config.toml
num_hidden_layers = 16
head_dim = 64
intermediate_size = 2304
hidden_act = "tanh_gelu"
norm = "layernorm"
norm_eps = 1e-05
qk_norm = false
attn_scale = 0.125
init_std_qkv = 0.0296
init_std_down = 0.00261
max_grad_norm = 0.5
decay_fraction = 0.729
decay_shape = "linear"
max_steps = 3109
dataset = "wikipedia_en"
Each number is 128 + 24 x the weight over its row's rms, rounded and kept within 0 to 255. Layers, rows and columns count from 0. Numbers have three digits each. The size before them is the row's rms in percent of the matrix's.

# down: layer 11 MLP down (transposed), 2304x576, rms 0.124, rows 1446-1514, columns 384-479
# up: layer 11 MLP up, 2304x576, rms 0.112, rows 1447-1515, columns 384-479
down1446 098:131137113136126165136164057145152106144128109133105138096133115112129153088115127156158099136128150106108119131103156112079117133104180090162125122155141167113159165076141147152131137134110115122136139130116110133096123165106079155197135108143144150095140117124104088149121122167119099169
up1447 094:121090122106104154108116083119091132087105149137078099145104085160118142102207147104153117117158197112118145137109139110095097136095188128139158145095110106115150127101103124118119137132088151116134131137129167109118110090138080107148139128120120120118118146142135120132126105119142119088
down1447 097:118162144141128164119099160185106123104107115150083113152083120109121100112141128093131148116115119129128140087122171127083114121140150150092178139127123194115140126109117127140123122114138134148165153113073140117137107126135070136126174143090168129055123078123175155153145136142120127120
up1448 102:112110145142138079141141143117130112143124157118102111136103145131133162088132125140089097119117085178108143142097150107119108110101144112167149114130097116109093140157141107127156089124113124147139121142149125114120115122108081111106127118117108121140143079151123151110102112143098134161
down1448 099:161126129128100112151154123195184136108152147100158127145127122161152142139149136117122115091114112127153128142107122174127148131155134126114101160137096125120134093104137118128137097145123120124153117149125129102126109090152103091068126103149145116075113136128087124106147130144120129110
up1449 100:142089166126110131130151164111113112128138132144131081113157141175113173158117099172147146146134161150150120082120123067105124150121095132093160119118111128122082117106129136077118147108162110141109113133100123114139143127110159143122105143110154138133127113104114120164153166142126127162
down1449 100:149114139167119100122153198125123133109131134093099096163130143099118163122141141098105149114108152136127101126116078120098136152101087081134096168118104099193147136089127145165108150137137142129136100108118117136123085119109133098163136118104077146128093129118148143142104125109088140161
up1450 094:126175142155072059111158082156141149116096121138109149119088122132136125119124105133153149157113126117107134150118132108154104112109149182137115162105123117128134111130108131141164103149110061154119135110142123124180091111100164117117141112123168120050137097124118146082147120136149122079
down1450 096:116112136146131116113121154140102088147117150129167125152151078140134128086126133176093104143076134126104169086129129126143099145148103112133157080143087137160139147124129069125145074085132088118171119147132134106115132089108109150093164132149178123102127174118115149132150131120121152140
up1451 099:148073167140146108118123109116139157130143101125163155133124132155176133122103137126116084111096121146101109140151086128109103112137147148119157167144105151134135108144127118129140143133120126185136151114125116130158133128130136101120125122119118136171113148135141121108133098167150142106
down1451 092:176179130142129126109098106084097153135128151121165107110115124134133139143155115105216157111119147117120114128140097145096067133166126137100163122105093159154109141114118100116136100100087113161089143104117100127136142129136143146096146090153121108154167081109193111132118079111105146119
up1452 098:112110145132114152102151131104116103106138075170150142127149166101126122112105123169140167136093100160125154122110131096141131121140105130120141085129123142156162125100131110111185121146153148119142127135148154112104147146107136089142162120090167146151119130143135147134162118134116145116
down1452 106:121082171112119148104144130118138087154120104139064161057142087130119148183130114153180088112134082114123106125143105160138131145104131162124137139156108169122139103129098132126151141127154124125149110112129135073123070143120118112118120133122136136145103117114148103143119131091156168156
up1453 105:119139151177077096115129124139123151127109124119111127140140107149143100103170146115121101147135128142156133178123155103149129124122134123142149121141134141126168146111141127157170126101158129128190094125123121108107108119112123121117138113129150083191098121136150135126136071132145152088
down1453 108:167126132112131086129118089079148126132170156139129105134107134129130112137158106120137104138139158169090120149135116156124102150111096133123109121151124198113117112121132118131137160119118120150136110110144122114101127161152120122116118141131146144121100148086130118099081116116114102108
up1454 094:141142143145145115130146156098109136118089129131099119109144081112099136072027145113122147129065126124146089128126156153128114144120125147117118109104120146142132118137115144138109108198105132101138145078122164122103135072168122118106117103141146128143133159130130129123114095160106158146
down1454 093:117132127126146099130129129154149134119122120136143106169133125128148153108104146125101078100146124133149135094144134121119130154135116122158133134122148151139129077104147118115124107142147135107111129141082078157132133099117140139149149106185160121117124123123130142122150095135133129109
up1455 106:123139142161157117090144151122152106113099118183136122162146163138156091112128130115108118109145127125093095152094116134135179111135146103138129113147142105140109097088210141131086142151167087135098118142161119131137114126145148160105115166126149160096180140132130112134144133136160115119
down1455 108:162101121130117109088074151117084102119128128104118150093090133098146147130128113153123138106126109089135108145124175153071151135109088137119130137117098090171142138133156116112145166098112149136106152122158166065097149171094166137130125101149135113112133113146160142094115108133118129105
up1456 102:121176085150166097108147161177093146172141095097146123119155115141124096095129117136125113112088134111158107094091127111114086133167106115105123183098071125151114081147129096118091122117101115149133098129150178131105125135135104120126118166162156125124130113120172135106155162168098167105
down1456 093:147133126146079137120099124100103128107115105101143131159161100160110128108080128142153128131116156154127119114086136171102147180119139117128148149145148126152105143144142141118143131100091145131133098173140094094110156112125115123143124166126144154142125121115101103098134085115104109128
up1457 107:124083143154139125126116135133164111119126129119113104129120138103119166154127144137111127159127123139102129160133120113136156147107120128109127107134130140131142112135061154120165139139136109119139165130125123098119110175131146145132120138115156096087117110110115151181110127075178119150
down1457 107:108107138139123112139131040144139132115118146101169160163118102122069076106131146113127084100121073134163150161123135094090114075122169141138106124123131122109124122106138084098140114152158160168099139124101165123157144124146169165180113123156115102138131122139119116131105104113115107150
up1458 100:112101167120111061117135134140127149131144118092123098111089122129171115175144102118119174139134105155133100140088134179139105127133144135100117111101122117143126141132171138098149158102061132172138163118142100103133144119181114127138134113116084115097083125145103139163157155139096170095
down1458 108:126109123092116114105124180119135129103130120134111134144143119128124153105135115117108146106103133155086119124137136158113130143143113097103144133134125160151139148100134126148083101096105105118086130170142100117108061141186158103129130132153132120147164129161147148119150146123123113106
up1459 093:101086133141130168152123147101111068142126187124096126098131170147141108113159120143096150087112145151100165141134107145139135092186152124130118128174108129124180155133154137107129137165166072112102102125124108100109080094126122147123129115169121146124155081170147167130110126114115129100
down1459 100:087116105159113129083128146147122175106136147100125113165140143113133114157114131163131156115120148116122135132104104085161116121159150144159150113104104138123127137121139139090148121053146170131130076125127114135111120123136145138132139136149115141086134113104088106140132149118127128186
up1460 099:139145157184112168092110118108121138063144122148144137159184100160121179146142116121100098105159117107109140101128101095084156117143094138141130112126126128162134151103091142101087169111150134139112113141171133139150117104163138131128144123119122159133177108104130140122106118187124077126
down1460 103:106138147145155135129148163141102104151093118142120121133162107122161140182154140104130190116135099121140111120137129161095107110101136136139130145131091110153105108135096101109079124147107101171120167110134076120138152126149152142129168191103120109159169132087108147107112109132109078120
up1461 103:148139131121150136139160114170143131110117135114167149117111076129145134125152178144113109129156156166094071120126104125127110142085143119166091084164112122077141110121123161163104061177093138131136113152119163081140139127092119154128124082170102115146144132146181116106096091114136142150
down1461 097:060109141135181084110132154119122111176130140138165154146156141142150112137129136122163146132123124134140167132104124114106143115109114116122132159198119117171146113125168121067161138136121118108154159082114115164126097148123165124136145126117126135124139171113150134153153109129125100138
up1462 104:095160134148095177094092104162157101089188114167093143122141171097139126114128157134172112165166161088165143155146163143118144153106085123162122153160129124150150099102112180148150147148107165109135098156146148087136154125127119117114126094130153097148132113104141126095096115139133130139
down1462 104:103162108107122124108122180103128098149134097162142131102101125134155133113100140145127100088097107110082137115129095198134153179066146157126067154126116150091133121101133060087121122130104145161096159137130112091090127129130121123110130114155063128101155107108183113195119091144106122151
up1463 102:086122142121124131112125109133146093173148086130077117159106107110167139115162142162134139086114151094124122109146121176120092115104157112177120123135114114144109125127126113120149154154114184077170150099133173132143116125145159149112142148154158155134143076124129108109160123118122109113
down1463 095:144150151127121116128132094115132091133128096130087105133134136116164111162142103163161136148142135096185110124150153132120126136159124112139154128108109144101142146147131103086141118128122129159132149148129144114114139154153128129168152138111110122116128142169130119136117108109145143106
up1464 099:171118096181121108138121089110118116143178147142146141157069149083098134109111100097138138138132157157139154154139109099095148138125120099139166129128137132138139105096119165114133146112116164106147113118135109119163134158149124099131099102145158132123135142114108151113140140128164132145
down1464 094:100146155119110129138114150116117120102098118111117106095111091101121117141138148098141163120133116081154147102186133141133105110163151123125130118149093139105158177130111117133161120102066131113106104093138160112137132108091119136152125142159140130092146145150144143165154126137128095159
up1465 100:164122107121095111115150130127182156140077091095130132146091107079132115127146176112084139147147109108146114142171126137133158117120138129102083108110098144101158116114175121143117103143155133111133134114135112164158129108148145177141146120068131156131086137158112125134121134116130127085
down1465 100:174151138142106124118128161131190128143100114110107115112105164145089159141136157144117148106108100112146150110122143129093119086133137141166111120150135153095098109175131087102117125094086122072107137115128134106088132139101091165097112147131112133135132177125156139128092111121113132101
up1466 091:130131133143128101094126117135156152124112138144136123136141106095104153150123102136159166122131122176177161129107163125079137114139130168185129104157079100131153114116127119120112138123184146124123131122114096109155158151181141117107153101116131140141122132149141153160145177137131175128
down1466 096:111115112109177108133147154094120121125089080091147151121132142115139152116123144146128120108119138126109112154098119112113128124118130126120131129124148100076147149116143111151151154138096107105112130121110102159110099123165121162163175124113102162125109157097133130080111126126141114163
up1467 097:128158097116136138135112057140130111187143162092153130078162168155124103090146098120133130141102116127120132125095131090127144064128125150132141098123148153154130145084134118143091139121123139078134123152113130141149161114151096106143076087133118158106143130177093114095125141108162106113
down1467 099:120138105130110106104122118130117135128137131104128108089114090106130147112153113115149138115153127150091153154122086126119128138103112131124151131125121129132107132175071109129124131148151117146126146129083093139121098133147097126089154133136095133088106105122138077129126127115098116176
up1468 104:108162124118147111186144147126154133105114133135117068172143131123109125129147107129134125139141117183161136118144157105117142138116096166136143102106140125148136150112122133116155128112154120161132113095144112113168133160106155110148150102105117173132138144135116155168185145139133150078
down1468 109:102144081120129146128122090120136132103148131126117090097114084137080066110134113166142122166102145139099115132152118134102178121136138124106127146132112142132135078115124110086153134142138143124127145104087139144117114128132138147110118102108180141153173135132088135128131135127150159115
up1469 102:127113136104111132138156118086142122118110174129091092114129075116177124118206202101104150193168141110125134114120120150138151128112124151141113128108124176076119142148135106131110142153162109108118128096121140149100147114130144121116170154081179096096130119129113133127159107088145141147
down1469 104:141159127112129140092167168082074151143137132112139117090106144074115163103139151148112131134178115108107111122152133131143099166149154120146158145111130144104158142142143095135087113146104103127140121130138104109133163128104139126107116126169150123123095109134093082139105140096162137127
up1470 101:138130176126155105111118145163153125109112133149116159149086161117135079158120091130134140137156150133141168182148137103148143101098155161129136164166114140124115125107116121114118154157141053136128128146126122103152110148131149107145140120119152160119159140154107124106124132125112086115
down1470 104:078133163129133151143105134100167116099199106173135043078122135120149118119144173151098104122107138142142133097109150144111102135143136108111133132109124128128151169131137186130120122150149118114102173121151171135120136110103132118104165147160147125133133148146118163171093163106135158120
up1471 101:082168163154132124096146171147159130144152126074136106177114132136102147104110110123118124102145134124103140145132134114140109140105137126109133136120128124159102115116146169105097136077135105138190134142105089132121094134097161114140094106167127143145116138122178124128139124112093114112
down1471 101:093208133164140126107098109119125113119131169137107116136080131085120142140105167141088105122081120156132124175118141147085164109098103104111137114115097125136136101128128130124140109132126180097117053153122121141104119125139079140160136136125134141132125155139113118169165115119116086090
up1472 102:115126114129108114116094118123169117128148170117106098126122141143161109147148164136150126130142132093132144173114128117155091113113101106094124102113098155134092156151076121141136098125136132138117138104149103094141136123115130145169123115099110135137178075134160071090099136108132133060
down1472 105:113110130090109151095152123124089133149113143109151109114101142144101085116105119164154122154128142175101129141140129130098109097158086106112130094155137126133157139152132140157074108076122137135144121088164124151133126138178094149150129119148148143147142114097200132122089160149131145109
up1473 100:112084100113134127123141141127113175100107169184139116137140133121098102135133097166145141093071166123075121178147106102091136144146097121144131111111151112140141145105104165153131130127099121094121151087134100125100140176091139124130111137151115141164093119133110141120100134141134127123
down1473 088:162128157149146116161167055095130097142120153130133107143116139145122101118129119128123145107157155108133110152151069084133164129093125150141166112135154127121115159099111103115116144124099131152125108096148110157129133109121093093158081143121137099115107107098134093151168108089108133132
up1474 111:070125117130169157157121124174148108109127168109154106155085167111143169177137102135149099128081113119118148176132128110133144132083107123180114128128115145119116142147156172074191110108126093147115152076162125164147142099105116115153148151105136116130113109141142150144106091133123153119
down1474 107:114123153133093119169141095138126102119154103142114132123096157146198143115165082085118115141119135129101176081104111126129121097104135168121139153131110142108093085112128122115126109142185111111142124097124167109153111152131121123149102153124110148148131148170117107076104106148129139124
up1475 106:111081100166161148082116060111074125136170154188147125140135152138099125123141128132129085090133127154118156137127130118149148093134116127107193150127112107139129131129151121144106105129119179111095081141114183139090087149156178127148110113114167130121117102164115139143122149110106109139
down1475 115:129127128163165123075107243119126142142118146152106078100114137143105110141069114099139115126138189146109150142097111121129115101104149115139119118141134140107144121146120123116107104151127145114137111129113118079094156110107105112103127152110103114131118186181141137086143122107124102136
up1476 105:141141106131124126146158117108160112123131152137137129109121154136086118158142122092162121142098192112112117138085173109174148127126143116120141110099132109121112096105113145118131135165105071134155108103144109132135086130079140096157109155154097096154101137109164149155106124147129144132
down1476 089:158136175150153102138141069111136117080127150121146159103132132131113097123125164148129146154076148158118099180167113111108109113110142099142097137106104156134113125138102117127144104125102118099117127126105096165136163085102089116110138079129126103121089097091097097109126182140094132101
up1477 099:109095137132120138127161128112138134140131152134103129132095053126184168111133202122134144132118091158119110071138148130137179168140181110137116124097092116120081128124152127102138106122106090125172128155129134153142137079121120158143156063110147118137145119123106117123117105119086094097
down1477 096:121151151178139125108105103115162143096117171119101144159157103108150139125125146086106155180116141119099110136162094154094123141153141126145150107103149119154131164160095107163099107149100116121117123125102118162177105140123121061126107146150096150159159115146133109105158147123132151112
up1478 097:154113139088163124140128130102165134073156115120129141153135110131124045087136126102123123093115172134121116130162103129137125157127135109121087111105114128166130125101125165140132116148135159149137128125146132069113127125124144103165101099136121097107122131106151110130170120152117119107
down1478 100:151111144146093137209107236118115099150117106075103151146094098128116139137146143138165151090142176143177155141104143153118066136147113099119148134117127108076083173138151076125128168144125116137103128111134162125096118136146096105112151150160110088126158127129158143136144144121123157143
up1479 100:149123123132100145094138129107138158137146147109150097151107125089173128147115148121161152131180137120100102109143117108151136094137123152135097122146140091130111166140096123115093102115162125117158095134109076131089161110152101109181164121159131115121119131140124126113151131152088120136
down1479 108:154072123142130101117132124103124163135119152128142123157102105148100061151129151157096128138139127102092154112164132105136134146081156152145144117150157164110074147164146141160123126111076125116146149139087145131086170094142152135112135118132142095077112150133106121131107189154151120106
up1480 100:147124097133155119128121110168105130146129154120119114171119152177130162153145148152173095114156085121123185146118157100108142136135113120126126155148140082130146084149136072113085089118127137083134136141138127117141093146150141153200129149123138118116190113152132113085144138121110146115
down1480 104:129137071113174113153126078104124113097152073126132121111167138105116153094132130196138116119133075135101117148132127155078149121129119101102119113123119157124156099140084135123157081152171110116121164125180134122123097120122114133173115161161147124137159110100108161119088110141077097145
up1481 105:113138087120138124177128135111125123102110142116171102171084119163140149207116116132105141113181076129112106169081119083128151078108141170148118123144152120150143106139139117126144124196069099084104141116077173098108164104122149138145106108168067088087142122110118147096117092109132128117
down1481 101:159144127150094129134134128154115149150122107138147157127142093141105123134121130086109143125095152130091139128133133128109118114118146105175149107119183144167138144075142113176100120150127125136159170143111136131100148138139122143138112161137119124147162145143147136137156092154152119106
up1482 100:104167140106104120173090079114166184145120133110117124121147132117136106166150141130156147162133113111131122149159079130169138145097138145119106115090144105098150147161126170124155128133159131130111120137104100127125150108151116151126067099116169121155155091090134135140139137143113125145
down1482 107:155165163131163134117142126140112108131119090149157132122138136126119081103126133107157107150173077143144120136143123161104132166109137141071108098094106128143130120119138133092116125094112150149128086168130166129106148141140132086151134115157086150134141155101150152123097132127095107126
up1483 097:169170081100088142146149187126129152168113169139147130117120126139133102102134096102120128116133120086134133113152103148105134125111111133102122118087112070076137116093135125098151136144104142149152120109145141114117085102161154136131120155136149115152132138143100095146130159109126125128
down1483 097:112119125103108133117126121107117133113131137146120056156134138154157118131151102100143100099197125092111122116145144110141124083121138110091133123175123159096131123112095118132094105176125132136121132143108133102132158128129123132141079098140128119143153150095087151161122121084138185108
up1484 096:110125148092111113118130129098119128151106120116116115146171103102126131151153145134131110100138143104118149145112075118140128118087134097126125157122118112139142148151129125141129090121148107097144150103153133140138136154153148105094157139139115103101135122125154108147126164060126057104
down1484 102:118140144160149145119138201146134136122118136146157147124120123132147110132107103119116121054142160127103121112118114135090159123144156098092135121086169104107176135150141137186094114143148122125072133127131112144118142126138128131174092112134104129116169133091103147127172136102124146127
up1485 095:121147109142153112158103131138072118122119140126131122114143108104110139156116120118144134156115181142172155185131127180081171128129131177134101134095135137109158157137128120127147170169142135132158095128135128128094124075135136124135120108151165121107124187109110132146126166118155098114
down1485 104:136107105169176154107111146120123150103123093152119113164143121123141129141119152157173139123102099123064101139163073130102110159108100179122137121105092147100151158130149132123132113126084148092120173141128116115149135112122100183178096138143127124116119143177132165101158172151149100116
up1486 099:120146154095121146131101141197099103093152090108115146117113164059122142113107111111167152137129159166111100096144116083084135149164098110140123141148117104116124149164124102108146128161144146126100116171112113106129112130130127130102163113074114108143133127099145131141118106120154145119
down1486 100:124101089116110139132111191100098140188095132116147104122104122122138113161144094116100128096176111098157154101111129126115176108141123122116071105127096097147136141133150124084126115134134144174122156098093149128165104126111089084116129124128134103149114066104115147094185148134158140094
up1487 095:145118097120115085097151116131088138132147124143118114120089087119167125113160164149127117089121125123111121147113114140145156149127187161072111102149157143063157116123108149145138149136134148162138125118072094111133136119133192145159103114125104106126117108135114116140109135144138105179
down1487 099:143113123142091169124145164159083152133126122134128123149088159115137148140132147133157136168149164107121181156150143169168128143123172157180098106092135153101106139075116140122087160143116136151137134137119156155142134166084090147134139137145121085125139112145112140127106159089111131141
up1488 101:109115142142151153150138160125105122161153140139114151092092143159094114168122125101109159140152127127165071135126119113167139128153155139127153090160091103116128161110086149157069110132161121140121097117106153129119084140122135097098086126127095129171118135146164121079141100096148142115
down1488 106:103153139090107126132100101120112138136118150148163110114128131104117146178142130135150140139113137093144106142068127173137129103165139085070107125125080141125061120130066105101110108130093138164117164125131090101109145103104081197120148123146156096155097158116088131132134140126132150147
up1489 086:152141132113123141140119160138105196115151120115109124113123146110111104103141146132151119115138141116107158109161136144118152145109124127151138171149065103094101119160119104129169102094101137129131101114160149144127094126134133149147117131141094094147132111095090113159111097140149114100
down1489 089:092130115118179147104171097090082084138165106110097095131105116136187112109129097140140118137132096141161122115118089132084097203087129116117129108057075119114114098071122163135110122135119123107118126178129130130108079131101151113131122173129112139137106124122131125116110164124112085175
up1490 104:111174125097125116133169137132069137123148142152127139107115132115170142151135077118158141176160138160147148129102193160147107125135127143137123092100119124114123081103123106111136118137124117136149170080156169142138155114088113178141077139145132124133107125144129153159134162144100120157
down1490 104:106102131147146123127132124109093127136106150114112122108134111137125124083102117121139055113126105090137103116145137145151071140167121171118158091125198165156110137131125158140131099143111117066143158096093137112098141124169073124113175132109128156151128109137138120133091110110121112132
up1491 103:124112154133185112121151124125161158112105131129131096137119120121121126095103159152158150147160126061190101129104121096146124150119151131101127154113132135110136089105110145134130117141194115169099119090136108146106138118178135099071073103116130143146110129096123131152123185146125171123
down1491 100:108160135138107157102135241116115139161104120139114088136122152090140148143148126115099108128105124109116104124116174123119102123146110156159144144147123088114112123077132133142102142148110156135137129155133109138117130140089140152116123088095074114094153155136138095105136111158136163074
up1492 100:103120128155176115172118121147108106113161148118102124126190063163096116123106129142107154097149095117104157134152154103163133131109133144104126139174146111115090171167099110108144102119197146137138135120142113136104128090110087147114154122112096161114095130092139116131136134152173119109
down1492 099:148124106124135116153156142118088103128145133147109106140148113142138103144147095137160110141153145147142110128088107121099156127102098130110162149161099124129144174113107116109091100153123140117129119093131113159137142108157105137100140142140170113106141120108129115076149100120120142181
up1493 094:131104152127091145122129123113094134112093133111156164110138121130134140145153108152147114148143111135123150099150124135067119167111116148137117123152077120107119115141104124152140122057115137147082140126125098131139141140121122106098096125131128137127181124136095118096132152111110151107
down1493 100:127123163162138109131140220151161125081139097122109100107166106142117143162123125136148114134119156156121092108145152128168151129146118105146110108171049130059124142102130149087104155147120118123158091088126134095052162148139126165109095128152123102114121147137148099129154158144162147114
up1494 101:129141071138112099138176086147125091151098133121204109141108112142137138088136144110141107156150139108117113121133138117093139163122127131111115117147122117104128112140131120136154110109143146118101133145140140127152138113118120170146181142141131133116127094129150106125139125128099091102
down1494 099:098166161092127132105115155090105070129103119103125156094104131081130108113170148164107131088136151132126120120134112115117165108120139117134140117140125129164100114155120076132108181101116130117112129125115094123129135103083103126164122097100116130137150143065125066112141104119148100067
up1495 100:148161113137107118143130100142096074124116147102104139122115126139103110145115151105131148081117138158101119119142114164103112096114137155146151118125089173150142141144122111094121132105106167111129158118143100090097168130089133090144134109075097131120146104150124161129113106132145129124
down1495 097:121098136169100109122124142098088086140136121156130089091099134182136158085112076135127116116121128111128116150143123123150140112128092188077122068137133172062129118137151155140149140137116171119112138116139173118114067100137150071124151121138135129090112156127154148121154097100121106137
up1496 099:152083150175101104142131160159168175103149194146147156164162159096120125095132107074131141141161110123127143097114160127113131121117119125123149126101139159147105115098139148128103152122120155115132104157107114118130120115092149086145085112131133142078135131152182128156164067151121094133
down1496 103:130122135139176102125139129156066122183110177155124110122145109125135118150141123113108121167134108135148131103105101100087130143092139106145130158141134158121169109125139147111134102111139167118109148156119137153159158166113124112144135147121091114126127153119092118151104139113128142101
up1497 103:143143140134100183101162091130109129119150125112125132131094104141149092202164136168176104101111114113167139113171105109155165124145091143106077121097141110131128143102117187112088118114097151136150111107149139080132126130157132143123104149079115095158126100114147163148119105151142145105
down1497 101:144136122118151139136132096215115130089136122124134132148126148172124106113144139123123131121150100145128127111110072112113178158079109122082124129126129146119149123097118148099105159099140107110128103150125133111136104128125129129145120102108155112139121111160164144129110123141163125168
up1498 102:178109115149085141155128140158111156134136156100143138169125168138141113169140159149121093122138120102118143160144123135113141117123111139119106152154125089112099067129105142151095159174142159111122118125153099112121131156122163107120136122132136134115123152122121146124140131065117081131
down1498 104:134162139146106079133147056104115132122104123122094134106130134141069122106119118151138049148150143130134126122129136147102124135120094114106140101105159133149104132111123130122122145137109138142138107124154107121127136105150124118128084115128164141107104158143067082117116098130127148086
up1499 103:070120138144143123148114133147116146150145142145129162136128104128133115138098109119174153170108074155167184199140112104158116123144129172097145136101119111132108100149118131148184173158137109140138131146116151141087107153112102135147144054080121108094138112123144133094169132143103136120
down1499 108:108136149111118152124141142139131128088127152128081129091098112096129136119130081105107128126130128201141124082125145100101135079135136099124102159087127134054126174126137132161107138123175081153130149117129116083123131174121112140120121099160172127119123118121149120102111099146126132121
up1500 105:122132171137145113123135131160127140141101080102089145109179124163134165132154130094139102132153147144110137148091119129146124090098140120113144145111125134083129134130121148129087111160112126166127131157121129130101148136132142113140130142140073153127174158130123107152086171102201146112
down1500 097:138127055124138146104137169153131096174122115140135108135158158159108082107128141156140150155130123114128108127112129101136130067130126117109106141121162153131098139091133097138115129153102110110128093092117134108153111149112103119120143154104089092123140115164115147095121157152146122154
up1501 096:155111112142138097116085144180124121121107148153165186118151129128147135090151141125107082113163126103117136119189121108138150143156103140153134133161108136149088123115160117123067128168109111155115145138135127144133126116134116110150155123122163110130139137165169120156130159092099159127
down1501 110:099133102108114151131115137137126110128103140112124114112133144168108107103116117153155166120149144155105146131127162116089125098101097123069142146118122106107123120117118154126140134071126152116119146180111171160189073100116130136101130132124142173139120129148107152107154161150103145160
up1502 106:145147091183112150087127145107150156155044154109105142135119140140109104147121132139118098115148126106095143099151135147148133107063133149120085129172116126095122167135144146148147124129141132142113102135131101160155113137117115150132147144107074119109117155104163125118133135124172179065
down1502 099:198139137127101147138115076128135131135098146108123135119096122118130084113109133124115122149124083127095110134139137089150120136102149103109107139150112108141112162116126128142148123113106090106136095111130135104134103117157138169106096127141102158148101142135138084125129119107115085094
up1503 104:126146125105115085126113113140175127159138134115134144152132156108065095111117137106118139171127160136114121078111099136117090109130153122124138145127130109125156096148114073113169123144114164127118076150109164152119135090123154116149090141081139116128105131130114143123109153097157083164
down1503 102:143097123140155101096137119124139086146147176112148124154157105156118156142127121142111166168160120142130118138131110115113141102126131122149126138142154149110127108161114138106123137102119117123122129164188154154136114115145099110139145126134141103141075130137117132137146127148089160122
up1504 095:139103149125132171147084117105106185135161108151098121125126134156134117112081113090110125119155143150102144152119108083127146114068108146073101119109100107104160127135146154121122131144159087134115105145114127093102120149077131118099138097148162141096112172101175106141108130107084130138
down1504 095:158137091130144123098145154093135143123161115152152105121143147109122104122147124186153155137075128149124136158154148179115123135089118129114112170128134138130176169115084151111155159151138145111158143144139091124096142124111133131116124131111138136170123100086118100128126134074112135148
up1505 097:140086127159171111086106118123116120147143117108122126153130118162099103154135143133120085151119159133123128087148110130084123126095146154116101109146112121086167129107097093122159131120151132140130112136128153152133145124158122147192159111115160098125073106101137133162143144109135113120
down1505 096:121147156091131105134135156100112110138128107088136128131132141153163157102154120152133152111146137143138133142141189123132078172103139137111162095100145152089130084112124094102126141098154139129105125109125140150119141088119131120128082165178148095086080117155139164095120152119131112131
up1506 109:137112134149119112111086126167127104139139135188132111143130123113159132129140181136130126146139134107156108162168092117107134121102170084175109118101147137142147135089142136117138111132157100104133115163091172113167142123116119083115137142132137116124136151128122138104082127127107152115
down1506 104:151131130113099123224139109132125091091163128126128126191110105084147117127108145142150090127104106098119128110125117189121160099164147095117063164080145125081186163106128156126133107104134119107124163161189150140132099141129134154105111134159102136123145092143150130137146113189135127102
up1507 100:141126103122106119131152073152092161100124102132136121132138132147099105133132130144137076149153101163120136145134136111114065121094120168128112160167151146137138118131146096102133184161086131073130133092134142098125073117093138144157121093158124125141166129138126145148161136121106097105
down1507 108:122116163129117075162147117108166102132121105088185104121123097083144141168112156172149146183127142107090169146110152121113140112111149154114096142160109132138114127107108084121116128118141130133133145134155120128117101059158088080117112136158129149120099119098149110153144165075147123144
up1508 103:113134136143133126148093108102153158094085092146144162180090115110141174100147075108118114080156091115150132141087153103127151137161125164169175146114148152118124161113141132145110131118149118127154102134124144144135140112092128134148096130140127133096099162126132081148173127120129141099
down1508 104:134120141131122098133128156134112143166100117066130141104121108151121155088107099123115094155138139135129114145092181117118099132127131116162182153132113168126136127130096120166127139151140122103166139132156115128130112076092138125114140094175097170101118123135105110132131134153141170106
up1509 094:146117125109122149109157160119139126096138097118120111117162106128111185140162131125121132161158132087152161133135121146144148150155119139106095110158159083115111125097089125150151134080137113119110134105125156145133133096118110152136118140109102132131085142105130132137144155086113148150
down1509 102:140137099153151121147172136105145093121114112102138092156112135112105119109126151121161101100153127139093104116121109160095122118165118095163117101117108123116124139160142143113100158161119112143148173167128145145148088097155149106130102153172142114131147131127100184115103118094106144145
up1510 097:111131129135148128108147181125172118104088134106159121135115134094101123132149096138173098145134114116126150103140074131102121116097155143120099120084062114156151127139134131123104127153092114146142136165128130120112132179135087138100116103097146096153157124115150108126191080128134133132
down1510 101:127148129117135133102098175112139112118143090164105127161123097142146113136146114134102145125150182167174116080150180110145133130070108106122117093173124117205131110134120175098131124161100168083118148127166113121115199139152102115103105117148146108119151128118128138110169142131191058126
up1511 095:161168158105149157120148133189147120161151152139131129145147131140136137147108146106118145141169154093173131169154119112146155076125116146137143165118126111149106122124159164140114161160100086156176121122102104116137163133150116121147131152166137142161130128125143151128130156129177113113
down1511 109:110091092129138112127140094126120131051140133129094152107122115092101108113120176149115102153107117133169148089100094150139122125137142092137147128069135148136133107149124119090139128153063134122149137069116148148115150119158155105149092185132145148164125088160103077119108129103102110143
up1512 107:161115155136149117155149140155138141133167085116097183110115142098089137116120113099152151151143100132181122097095180137100127132158113107129091138086132135113162126135135116126144077096125170145122114129110100119118143116142182151168152124119144117120116150145086116084077074136165147100
down1512 104:083128084095107123127132123145112151120114104141102164102092101126116129128110150137130137092134139085119117149075116130169113073133111109149173106114096140076138136147107105083131079147148128153134113143152111124177147139141103114149135177110128165118171098144118110126136120139143094158
up1513 097:089124166145110142143142132103132102099100119137116097150131116106124139170105146131130154145137105167133155121147122091134142144148136087172127139114185131106125127076141129143119132142137147125134105136159147147140115142083131096113142123166149155122143095129101123136128155163119127137
down1513 092:123110048127149119149111114148115103107112095125093106088159127152143099111143145121123099151126104119137153109167130117164107123120117105102138105141141148149089144157131096139161137120144129137108118138114103123092128160115127094117172117139137115141123105106157129181144102124151112186
up1514 109:120177124175140119149145145083143126110093114104100101165143110170117110113137116094088146139136144132111131136105148131125128115165137115152083101123078116137118168139151111142148096139092089159117101142076172165127126181078142133138123112141118137156165114122132132146124104123180136148
down1514 108:155108124132164115148104150120134105112158198089137111094109136153131104117125057172114136121116128124130118125144163160129139079125136140134140116134113102152145138122138138096087097082111081133138137086148149141135134137090115140148146119151122172131087105140099135146156060146099171163
up1515 100:167074082097113116155141131092163139094116145104148121145184130132099126137081109157105130090101135104118149152110110131162122157180135086125122129140115143117118096111086133153110114109121064134157126087121119142152099098141141154102175160125101136122123150172126102124123139159100135153